Part of a small language model's weights: MLP 768 SiLU, vocabulary 3020.
Each number is 500 + 40 x the weight over its row's rms, rounded and kept within 0 to 999. Layers, rows and columns count from 0. Numbers have three digits each. The size before them is the row's rms in percent of the matrix's.

# layer 4 MLP down (transposed), 768x256, rms 0.121, rows 710-767, columns 64-127
093:460463482527578504557464492457541553573583515395506542509569484549563477472467514552513481451490476529518498525494471491493490508545427565531560452527565469557536535484457557549441510494526485
102:486417500445525482549530494456483448401471493507496511484539541497495547457571552448443466541506460551451523485490549509539476511552456525502449499534466566556486465515536568489450444479526552
101:476581488541489548516582463506473514484527514494474529513548564507552534513527477500506510461489547488539485572551429498514476521519495410426533462509430475462468496474467513548484549525462482
103:485572512407483545458493531463440413507526527525498501483451504472570449529508457508500512453567486539511531425512580513515434458499469523480519484493508505516449492482424529575420635532465490
099:515492473519555521454506482516441596551425543435459462550589450505447468549429525554502502459491475509510540521495499537521460463486514511591528547576490486535543523546534520527554491490597381
093:435473502470491424471478473472492511499508490557554501425536517554470454511476470539463470529524464495482507523471436495474492478516500505470480541522533462500440522448503538472631438602499463
094:447482533503503551509545460486537436570524516478434514487434506524459544514452484541412493518565486492495534501477517459453482464481474568536447493519469465484598521482401497538479448492484529
092:488506545528449541485469468498528507525466512486542514428502501450558494479485512512574474518496478462410556455563435465512470503468440472541499551501463560556536437514497445528495515421541508
111:495511419448463445506518480508484523521559488494461578536507512532479514484523528490517529525544561497569493565491494522560513492539496621481551487432494508524467594441555509487492514519464523
094:485424511462455414534472521522463462479500510518478543482553487539516499434484469507513422476469445528512434500497496509472445490516470478504520548502575551528464507507527494486476532517500521
101:492555470450452504537477450429513508528494505481476441539538539438495537458537445533493520514452452555509505460500612486500450551442441538513516471507589534515458530481478528442467556543480477
090:480486485524451536472481516455488518594466495490455437561448452483455522525464518507462575519540491451467464542547437434538477493495430534508441468569439520463482480475561514515518498513444572
105:548462549486455480549500533521518511581531502483533529426509413520526526465468512506514483496447547551515479532371451525468527416481469545548441402526453470526543491476457471489484473503467524
102:435504503497493414533548494484422520566595510516504486513545526388485473508403541455445534512489484531510475424461504507519492484410499537493540487490472468482573484471466447493534494545502531
087:455535528508462486490528437487514432545490516449542512553443468546506468503576539508536516512491505499497481462556501435514474492478490554487423440526504530606537550539553427487515554483465484
103:500478518463508528578463507585505452423543423536505481441505520469561605494507559552514526506558434486499482471534510468506502455549632414553459517488450446530514531524499554465496564514452527
088:491540551545438455477465502508499481419563513512443499525492518505535519463475487512483471468461499480513522481460446523456468504489473518465473448489576488585560471500440511499373468461459475
106:513506526584431509411478507531460601544505469478480460494489522468466460522530520446551431548475508470465452434448529497400453476537503574474498499524460428464492562479532489420501426502558509
097:497557541563455582528450526521489470531472547593508436522448522455434506488452453506487473513465475482468534465481523520487497550493419496484493489531441447509493476475526542448584513576423468
091:491465453488496466474495534496519424513494474468535471451549514509414461495521533477558550496450522493463520476422573517526557527443516479507535500519551486480486500542524560557537578533465446
098:510469522519455425468509478497542486567520414448505492508488527507369495469567474542520509566499500478489537437468542465478509545452517498484516551500490596432475473499535457494490576435498521
098:453484589453538483538535534486498527408524453552497502532464526485537513552522505439447493537481513480543543531566504515509487516497516525554490521435502458526545518583459532498470390469521525
105:451529521482501577462536511483545447503484522452449524545478370487500466515409477457500532509533481449479522513476513536549494420524567525501474469539534510456448509501449478507486509536525503
105:397508386540497498504575440511473441475487507476550524563543547474523474493478545510559573511435523588553405552512449511514505518468551494423546445489467534500472518450460444466444501496523484
101:465471478529492507497469508518428507517458494501432531471520516433561499588476495486553538541548458502480493544499471403472465518500520529524516569524620516453509549482493477455528528538547590
099:461521448546549504583522512562520556492548489488454499530524561459505471571446510554484480550510506489559461513482532518481496485579483484481478536508559485463464553487498565511504516498476435
098:528508519526508490506497427468510525536512506495497483478497510425573507455513465518602566544497510466529529489493389503520508506530505391465509459498503507454533479473524503489422554530450544
101:470537474431494467490492471492595533400509528486557480434438571429515508471506481532578511476394407489511500515536515524479472496442496522515524537473473485435496451454484515497550456514523575
095:484422552409377453480489503511496579452431480498465540533508534472500469454573558521479532521425520534507536532570569554549499491512438537465474524535526562490456509410451428537496525524528509
107:470554581461436594474528539459531540515544508496468519551486539467537471477491539453577466526456513538470454495459503507537494519549542435525494492496508528471489501512486556389427485520566522
093:526568587500477471521479553456486534426458507476534520474481530459426530531499481501555489514518461509461446455489501548494486518474437498489439511518428502531506465542543505490474559468492500
100:399497529459508564521478549487525488554616588503442515546504514535537467510485524507536530493474521540493518511543494498634448373435494509498489445502504495534455551399532477506486442452466480
095:501471524558544455501521507515529482516504513534483448526513528574526507552440557489444547533485519511459505500516549475499536497508469539421528485459543511545563561536500529499471408505490531
105:437499527494495592477523533457554470500502476455490479477500541508536461442494504529466469520483438554456435511511572508535472503565505542485524539454527554487520517523533461500485462533510447
104:490497548525517495412498479469436483475525591485499438470521520501445509444527503529511496500510455474424469554488440494519498489432542475457548534524501456453448468507538474514439481528521486
092:558536520508560525539570479479509521570476486464511500481509483482490521515502492557457519432556491468535494556505484439479500510540494504472533447532508454533495590469471451506544454428443467
094:492501547515535512528612513488461536555472543485477511551556524582473541527537487584473490511487548517481492493509512496550519532593439518489548516521494489543452522488402385490528467468437596
095:516512529494529493484513555506491531508493508467490500526480518462541536437500549478508531540571534518509560557507502493629506523464504506478521491525513516499488483527595529466513525437459492
097:553388535547539436520548518528417537587441498498504524499523503529446483562544517486495470583455473526517524482476466474531500510496504484535445538498511485481563502480493431497587528462551537
105:539529542487508532491503530453436447523518504462544468578480527495505476501490516513517546523530523518478386441512472509516527497489394456485541518583521527510481526450549446513539420478489502
100:494509547469432405470448536489447517537466502508413513516487527448564497558470511541534447542516470514533499509491488464475477520491518548539464459493463476473488481518537496493520493469466564
108:493481506444480527480473502457500444565488506546515482491465507439477454508517467454547537492553558474548540411523537529491473438536527483518500481544489463500474518391505520506498544545534542
105:607479529412519513572464463466500516471495565529490496540518479448512488482514508513551481480505498461563515445574490465461500529519521491537581459559529500467516458426454562469447515490522522
098:545457512535479513483457508502461449469522483515501469470489501476521527486510462499504502423540499510551496462468461481459512487587449564506521471486563490457510487489585428505475526547498533
112:464576489530465499543478498549586463450499470566536534497515446545487510501532445448533494503480565527432569543506510521529522558535526502481507453550462513437494491418466486492487510472490521
108:515537495485542502553518419507547523496504542482513442406450421471545483518529544554550506464480495458478486500480478527513500483535434462383484530472544451445525522466474535524490460534489502
103:511491536443456445574519512482482534503537497476568521489507414564544527494474479520530530510496555478467601523416520446471560487520534406532619490499523441550536483382554490514461556444468479
099:557529547424502495520561553513516504523568572511486499500489488463445530540488452487563493487548585478538498519462518447532459524541484485527528476596510531484468502406439474496536446469451556
099:461440436511524516541497502541593581552528436547520468444452516427521474515505558513535496493493431449529556539519516472472562472535519461481515480503518615584423479529549463383535500498479522
102:428531554544509544440518445501495557524536496504482562530454504492473498498525500541487484525545524499483530457498474542545515545597487505503447559499508482499538519499485517481462526410491513
102:482490517504500467563539534472577542432495506562546431507574543494500513496536479509582505546521581504535537569509464414485543537492531496512508601534471548581501453446465502505484493511420558
099:484496476496390565494499434442498477485494499483487551502517530515565593466554492416540441515513456461516538474535530541471549564492517482508482518497493499532503441504473550465549513493490530
093:457580463514484533503536477512534442473515493520500388492515515507503486511486478488504522470464536472499526486532425402495540531520477545526517520575504502468495556414442557439470442499515506
092:458545550526538498400449508433497442475483487498518535446483480429510545555498541478514509530520484483428523463475484512568506481466438482511466597523530495460491432462380495511506582469509537
097:461519568560461485505519537483514482472527508499473532569451526476465494505495461543509535472521495509505491589438473523508566509525497521497459541507539460507538505531466466569510450479532505
100:548478539468504554478452367564576493504468556496433480458511517456579538550498504516475497513492491460523509496504468524466512560456531511575542449514461456437506482501510495531488506493484517
095:485546520482564481486467557482480442546473463496573559541521498451491444526496470528481469477491468617506547519536551484606504503446559479546563481529523476468478518534486544490483487486466575
101:469469443574464532471504487460464524524491425461519476555504454449483500500474575529530419505481517476483473526482517516468443492528484510517432554487555527497460533507534536589527471501466570
# layer 4 MLP up, 768x256, rms 0.128, rows 711-767, columns 64-127
104:469500522515436512461500541463543486507460514473451471488449500506476544481440522525493531413471480529512452573514468480518483455390458525540556543495463486545499475526535508549524552498512488
104:524507544536544492534488479389494488440480560510522423509499460476431487533516510390516516498484450486497511524488543476463434509532542571521505594513554491549498525509478417537435548473543550
106:572464517393526473526434499426518500525535542573449520494483508492501502447471433504436465510511509532468541544463498438563503466499466529486508463522447492489524444479515565554534438553466454
092:405487550478457550521536506477482532492532437535543486512515517522471456435481510459419532463556523551473523508438560521520555492431520486533565486501447532540517533612476514441523451531456451
101:544511439532535615594463570439464469504416535466533492450472528424496510517533488524472462517436471499485482486496550419530513505524500545499510454567567506410481472528476436551520528445485528
099:588502556521580555503558520600454482451452571495501492521591478518523399508551477493533487402528477519450506509483500502502502534466533404413539454487509570506453499493549420505454483490472547
094:512517467496469520521474498470465499518542495528480567529517510531528507452498536472539529477407502473467484558448458512478504420544561432564487464461541510498533578441396494607486432513505565
096:493445485535451575525510443447519495441597502496444518419473488478502457474528525492430484498451403502391545462545480474525494441492594535464525470473470491546498560525509540507465535535456523
092:424484504504543456489520511524452512534429517487577472467414519457435414481510531488499454447553436487518567547495486552538459454417496465537466520513463399498559523479455537544586483463548488
102:464503499504466591536455489569452434520527573470509524517492509550503448594509538514456509579471497440500504523449497475532478461496505491572514454541551480506456526583525464558518481485522498
100:516543506391571454531489505431478450470498506485571548484465512493540491480488461478509556427412488506459504529493536551460496455467561516470549541447514485502495505505432525538506462439425466
096:558556502451566456450556489479490418504441513428512466447524519511554477515464546386465469476432536448472514443512524530510447488480509513522524486437496550506519481495465473509512550500548448
098:480554440482496404468514478521480479444467497461529505522508509414462429530505560453495597450524472431480563486519537587476471546526534467598508482543536477469571543533486537478399533560428491
091:574515488423522522543513490438505493479524461501525460492541413486472507533485495467494502562489526537548516507542497519528436462444473645518538482543456458459426502530463545518464481534435510
094:481540526547494515446536460470500507580488557457466507501567432510502509469553467503427457495490551448501541428474446541503500458522494453421432553546490498497527468485552531460497479581558421
095:538480471439510531522516520552507494546471510500569501521488536524437451515601495418499456463525523526491463521438467495485492515470461520394502530536511493459468555489499509485579507499443473
107:496520479546501509555530384462509459560464510539552428559468495595548475504518428454479450439476485536545476549405498583483386533501525549490546488435481496501504469495488525447452495510485497
103:548509453518584497562462516546454518513522465491440503471529478513412507436456459442534440538546472461525450597526523480507418451452572500475499522568440487511492526479557433553382573497547502
095:514474585539525536514589475528545506476564529533496526473513545512513508457440466489473425456538534510542533505525515549435483498547503547491498513455453521527476461498500457425498474465503526
095:567497525544538474524575519476468529542508533563491466501548471579526445543517547475445492431517473525474523454553544544504508488485568525523491552532461501552432489519487553545500522490437547
099:487502570402487537495508439533525444589544526447464511460446495471416511478527512445528511491472569503512500470549532479450432509447477612446508505475451517503577476484503501470546519493511422
106:483516478477461520456543501555520432503475475493457526502508429527540473509467470504462451482555454486541524481531546532563445442439518464453408488490530447501482490501535482468493485479492501
088:484467458579542474488536532453471488536514518472531549467538488421471545519479487543464536532478537481505526535434460460464467544528473520571455543494442519483499480523578455477524525476463446
099:576411454390527495441566510507544434528523429501538500496524507525568516535563544543514533491475525512556525442526446459506498481498523465559506479497525433472495482540493475420541448448422453
093:492530526454468510448529460530508470557510552556465362511461490483533553516501547491494435553482507455423537507527526483519509526518502556468486495461518561557493561537501460478482471539554575
099:421478520505573536529526432483511444447479590577541494461471484469467471522502540524530429514456459460514567545459498511499504531504517486478506536497478479464476589457495560512481537555412538
098:478486517474427480504596525491491608504495538520564484425573523456512501504508481537550551513533390537490538471525438528477504484483518382527500465478461488536467493475491450482502475525491512
101:548520541426453477480452499480496493525580490516495495521551507520541480515521504522441460494475490546484436624468479496449522538507473557413487495486465456489509512530561495436464468485501523
105:458514463523420462477481508537529499483605504534513587471541462509499518485513505529520476431444518440507500507477570515523564540491563452508431501511546533444441473556496551509529546426499482
090:518482549492490502436522486484467504485502420437517468543611476509469560588577526532489458516493444429451514515493531457442500488494543515536518512492510436449539470477414518473452505560544561
098:505541514424534580494498557571451471501495583476557497519516522422507418568539519527528502484490540543535565509477480508486493505544586509543492509482549535473476509480584551438523503524518508
104:557533606506414519506403498546504484512491479415466493568522528495589497488500567455532503521509578469539471458512468529446513503480466536468428524459501566485473505536473492512452503470532434
100:518535486473504538447491476487498510532455511454443518460411562482507497512472510492514484551512488471534470454499454498467446497523495552461476464479458513455452473489568512507511479533565510
094:469536494554521493510492562476477475452500547473509497478478542480482506572546500489519500564425506552550501506488530533461453528473527550512518532509469469508509474487481491520521476593508525
097:521483516506530544556507554483473472439532440525558481478438511491532523527523482456466506522482538535495470441513457513539578544463511420509419513482450508573534448469480499499532511529430426
100:479445533496549536551481491576497487477537500542489505504534480539503511490463588528487486460494483500524441399488513515451515504471479457476468554440521494418488483471465535482509501472553500
096:525516471494538531542483454506511504514531442518545512441457511543465512406481553496448485422492395488500503468503531461513433481538493532449442521461577550561526479430484460515549564474579518
100:559533573527493494493503522447553518435535483510445484454535495444566469480424524504437528473468504446479547493532487502528452469561463506512517463444491472492493567461461470536522509483556459
102:494507518556519574512460529448467551529485524443491508436423541524441501490456428507480489549437536459526536522529519463464459496501550481500442475559500468474499420453547530429469525496537537
104:524481505483499501543531452490458494516448536502492526490424501487439499462478508543511478444539448495541530515500533491443577506460458536453480476536478468528432541567466505494551458437502537
105:535560521607426563536464476516466504506376470547563534494573519499519498416456483442512499514545456506525511530499491491479481471528418523484510469498497446491472508458565559479474521540507514
102:468509503558475501516493514477509498495509559534468555469481534579486532530487467464448462470480459478504517439456506492436515536495552527536459450458442499485492480488524480452626501497531528
102:464595486483494537534550511464526514514493505469509564493567510496607423489482564527489540444533526556489530536528516481496451430439469473532502488514411526531493524535515506436517533533503480
103:513508508537491464483511570482502517494523513497553575456512427486452460425458484538421542513462521503455464493471499506469484434499503449496502500468514541449424488533504574417505492555535466
104:510525488510522544491467428497538528558556537438448483533534478436485469484473427530451510469427525511539421553526410446470538541420586518474494462539491485445573477545468460543450490489459514
096:494547514498548578544509494506509539477456441559481467507515576479485502501433478508516532485531519550486527426537503525591467533518529473457596461426531512508521547533437526536472571535500562
099:512506544486490538521496436531419440481533433508484411477493537474563446507536486526590491517526488586498481513460455551504434473502450580527484558403479486552462511507539473548499488456429500
102:493523501452535459496546544464522525483536468574494519496553520527508483517430503417475520509446550491496497504525492466575435558460543528517427583547518472464548458539471544504456516484605481
106:611490538523562494599469509362475499493411488538515454575472509473502482499468489538445556519489481459509530515514602452512447479526476569537500510503508554415510474520513489496439486514469596
103:512544420464487519509513442543447506513483450509495487500499473480400462523504469479499458455566461563490504556451372531515490524525526520493466513432477447445481491573530500447530589525487481
105:437510536567504517449506559499469510505490454507458495465554512533452537417413487539453464483523482499595479526462475499533548562466460487504509495523556486552522576518518510450498568533517473
097:526423506628337532476500593589425516475519533535536554516578551421449468487458521469470486525541430460507524479489546500507502482457505523525497483544521472493463517507500547536483517481503546
096:451505460495478476566482493518488479485431460543488447491507459471504527464481490401510507484493543515451430459471573462477504448435548492403449512522557447520496561419489509398484550515450419
095:509513469537504428477523557462482418518538517494559480440557485525532492495502564421463523395568484520552544559564465518478512545529535541553488521480573433489495440531489482464472469511499472
103:502471452481505492491454441510460437567531451488472443519457453554457500428470518600484470512462504576490563507518486498583514458541549490513510423456454559534480481530558497511540513538554471
095:438419500552462551527513482532464501464502482523456487525498462501453536526511460478438491521485511496453497563529550451508480463476482451479528557468443562512499532544526465489477487490509486
101:508546521502508478514464506493515541519434473422426485536603507559526577547524539525483544483467421556483457524537503463514462493423505493529420489524537523560477498513536440529457428466496523